python train.py --num_attention_heads=7 --norm="rmsnorm" --norm_place="pre" --qk_norm=false --schedule="wsd" --max_seq_len=1024
Each number is 50 + 12 x the weight over its row's rms, rounded and kept within 0 to 99. Layers, rows and columns count from 0. The size before them is the row's rms in percent of the matrix's.

# q: layer 7 attention query, 448x448, rms 0.0391, rows 240-250, columns 64-127
# k: layer 7 attention key, 448x448, rms 0.0402, rows 240-249, columns 64-127
q240 102:54 56 59 45 71 52 38 56 57 61 46 29 50 36 58 39 42 60 44 43 44 36 74 49 63 57 50 61 63 44 48 36 39 49 48 56 79 35 33 38 51 67 60 43 57 55 51 50 64 53 39 32 53 56 54 74 69 47 34 47 46 61 64 47
k240 098:54 35 70 53 53 32 49 69 29 68 61 62 48 54 60 52 53 60 46 63 40 40 36 43 64 34 49 40 39 34 45 59 39 55 52 45 50 47 45 38 43 44 47 36 51 45 32 66 67 72 26 54 47 76 46 47 53 59 51 59 70 36 35 31
q241 095:53 36 48 46 55 27 46 49 46 53 38 36 52 49 47 31 73 54 48 46 45 62 43 32 54 45 39 51 59 57 66 66 41 43 50 36 40 50 48 43 53 55 21 34 43 64 52 68 20 59 48 40 67 47 60 39 60 62 55 52 37 53 37 58
k241 095:60 62 68 42 57 45 54 35 28 43 60 50 39 46 53 31 48 54 37 32 69 51 25 58 80 57 53 56 45 50 44 38 54 64 30 66 50 46 33 46 48 70 57 34 35 16 71 74 31 29 46 54 40 61 39 24 77 13 51 50 38 65 57 59
q242 098:44 72 42 77 37 56 23 84 50 45 56 41 43 53 49 46 69 67 66 68 57 47 47 44 58 41 47 70 34 28 40 45 49 45 42 52 37 71 52 54 68 38 34 40 58 25 54 48 31 39 32 40 36 59 65 34 27 35 42 42 55 63 54 56
k242 099:50 65 61 41 38 39 51 42 47 38 62 51 59 37 40 41 55 56 56 52 51 39 56 56 85 50 44 37 45 36 51 32 57 58 42 66 38 35 58 48 53 57 43 45 61 46 56 58 53 64 62 33 55 38 62 53 65 39 43 68 44 50 43 16
q243 103:56 64 68 46 59 44 45 41 38 31 51 58 65 51 58 66 49 29 70 49 45 65 52 60 49 45 46 54 55 71 45 44 64 53 42 43 53 71 54 35 40 81 39 41 46 50 41 31 31 43 46 38 63 53 42 46 59 53 49 30 69 35 24 42
k243 095:54 41 49 72 46 43 64 50 52 29 47 50 35 69 84 54 56 46 28 10 38 56 46 76 56 50 68 85 64 45 46 54 62 55 35 69 56 48 70 45 54 40 73 57 61 56 45 46 34 55 60 17 38 43 69 52 43 71 79 60 41 51 60 52
q244 102:49 50 52 65 61 46 71 51 58 54 54 51 55 11 41 62 62 56 39 54 54 62 44 57 58 41 68 35 64 47 25 57 59 37 25 65 50 49 62 43 49 33 57 58 44 36 48 78 79 49 65 58 33 77 69 26 50 71 30 42 38 49 40 39
k244 096:44 38 51 51 60 55 68 40 50 34 27 44 52 41 41 74 48 28 38 29 61 44 66 29 57 45 62 64 55 78 43 26 61 58 43 60 52 47 71 42 45 52 56 59 43 25 57 45 36 32 80 57 62 49 40 80 63 49 59 53 37 50 49 61
q245 092:57 39 83 44 70 58 51 50 52 35 54 41 61 62 63 51 74 51 60 44 34 62 39 50 54 44 42 50 71 55 22 47 72 35 69 38 38 57 21 59 58 61 61 57 64 30 55 63 50 49 76 54 27 46 73 27 48 51 51 47 49 57 41 39
k245 096:57 52 41 52 50 36 63 56 27 64 56 37 45 53 71 55 44 69 55 62 59 69 45 49 53 44 46 56 50 27 43 33 73 41 42 63 57 42 38 58 68 42 56 67 58 33 42 47 64 53 45 42 58 52 46 65 58 67 46 64 52 53 71 40
q246 100:44 41 67 54 44 34 45 45 40 46 37 53 60 62 68 22 51 46 49 48 59 46 38 24 65 53 60 52 38 61 75 45 58 55 49 40 57 51 49 36 45 54 42 33 29 40 45 42 43 24 54 57 45 32 49 66 36 51 53 47 44 66 66 43
k246 098:59 36 56 33 57 43 78 52 44 40 58 68 55 54 59 51 31 48 59 74 53 49 58 47 42 66 55 36 32 76 37 49 65 38 46 40 39 67 47 55 43 47 49 53 23 51 32 50 58 47 56 53 61 40 57 85 41 55 61 37 52 64 40 52
q247 098:44 39 49 40 83 50 74 59 32 53 40 64 56 49 37 57 53 65 39 62 26 31 70 53 59 53 50 41 56 49 62 45 61 32 43 60 47 49 62 60 57 18 34 36 29 23 47 50 63 51 57 64 50 38 67 63 58 54 61 39 24 58 50 38
k247 098:46 34 64 39 28 72 54 50 36 32 46 59 27 48 52 66 45 40 46 46 55 46 69 45 48 51 35 53 50 71 57 53 64 53 40 68 31 58 63 40 45 35 48 52 54 52 60 49 62 41 55 60 69 62 57 63 66 33 56 33 15 44 30 65
q248 095:64 38 76 50 41 57 47 30 54 35 52 78 69 47 66 41 72 34 49 39 62 38 21 50 43 41 60 25 80 42 62 47 45 31 54 58 29 60 60 66 62 59 44 60 42 47 28 36 50 51 58 42 51 31 67 50 56 41 56 66 46 45 54 51
k248 098:55 44 68 37 40 55 62 25 51 40 63 27 45 55 70 44 46 33 30 45 46 58 49 35 30 35 42 52 61 59 28 37 49 39 45 39 44 55 46 50 55 43 67 67 30 37 53 59 49 53 75 33 46 37 56 53 45 50 63 63 63 67 57 51
q249 101:41 65 56 55 46 61 76 43 36 61 49 60 42 41 51 47 48 58 51 46 43 70 63 40 42 68 40 47 57 32 42 42 47 40 52 81 33 44 60 34 59 35 51 61 51 35 38 49 44 48 66 40 49 57 37 49 27 51 47 43 60 48 70 47
k249 100:54 43 49 48 50 39 59 68 60 18 67 67 51 58 41 57 37 40 45 46 51 55 28 41 53 53 55 53 56 61 64 53 69 48 61 40 48 32 48 41 29 31 65 45 66 34 35 39 52 54 70 35 43 47 46 75 37 34 74 49 47 55 66 48
q250 101:66 51 50 69 54 59 61 59 50 59 44 52 26 56 42 65 42 34 62 61 64 39 54 51 32 50 54 39 38 35 60 48 47 65 54 48 34 43 46 63 25 46 55 59 55 54 30 56 73 49 75 67 34 37 49 65 73 49 46 37 59 39 28 43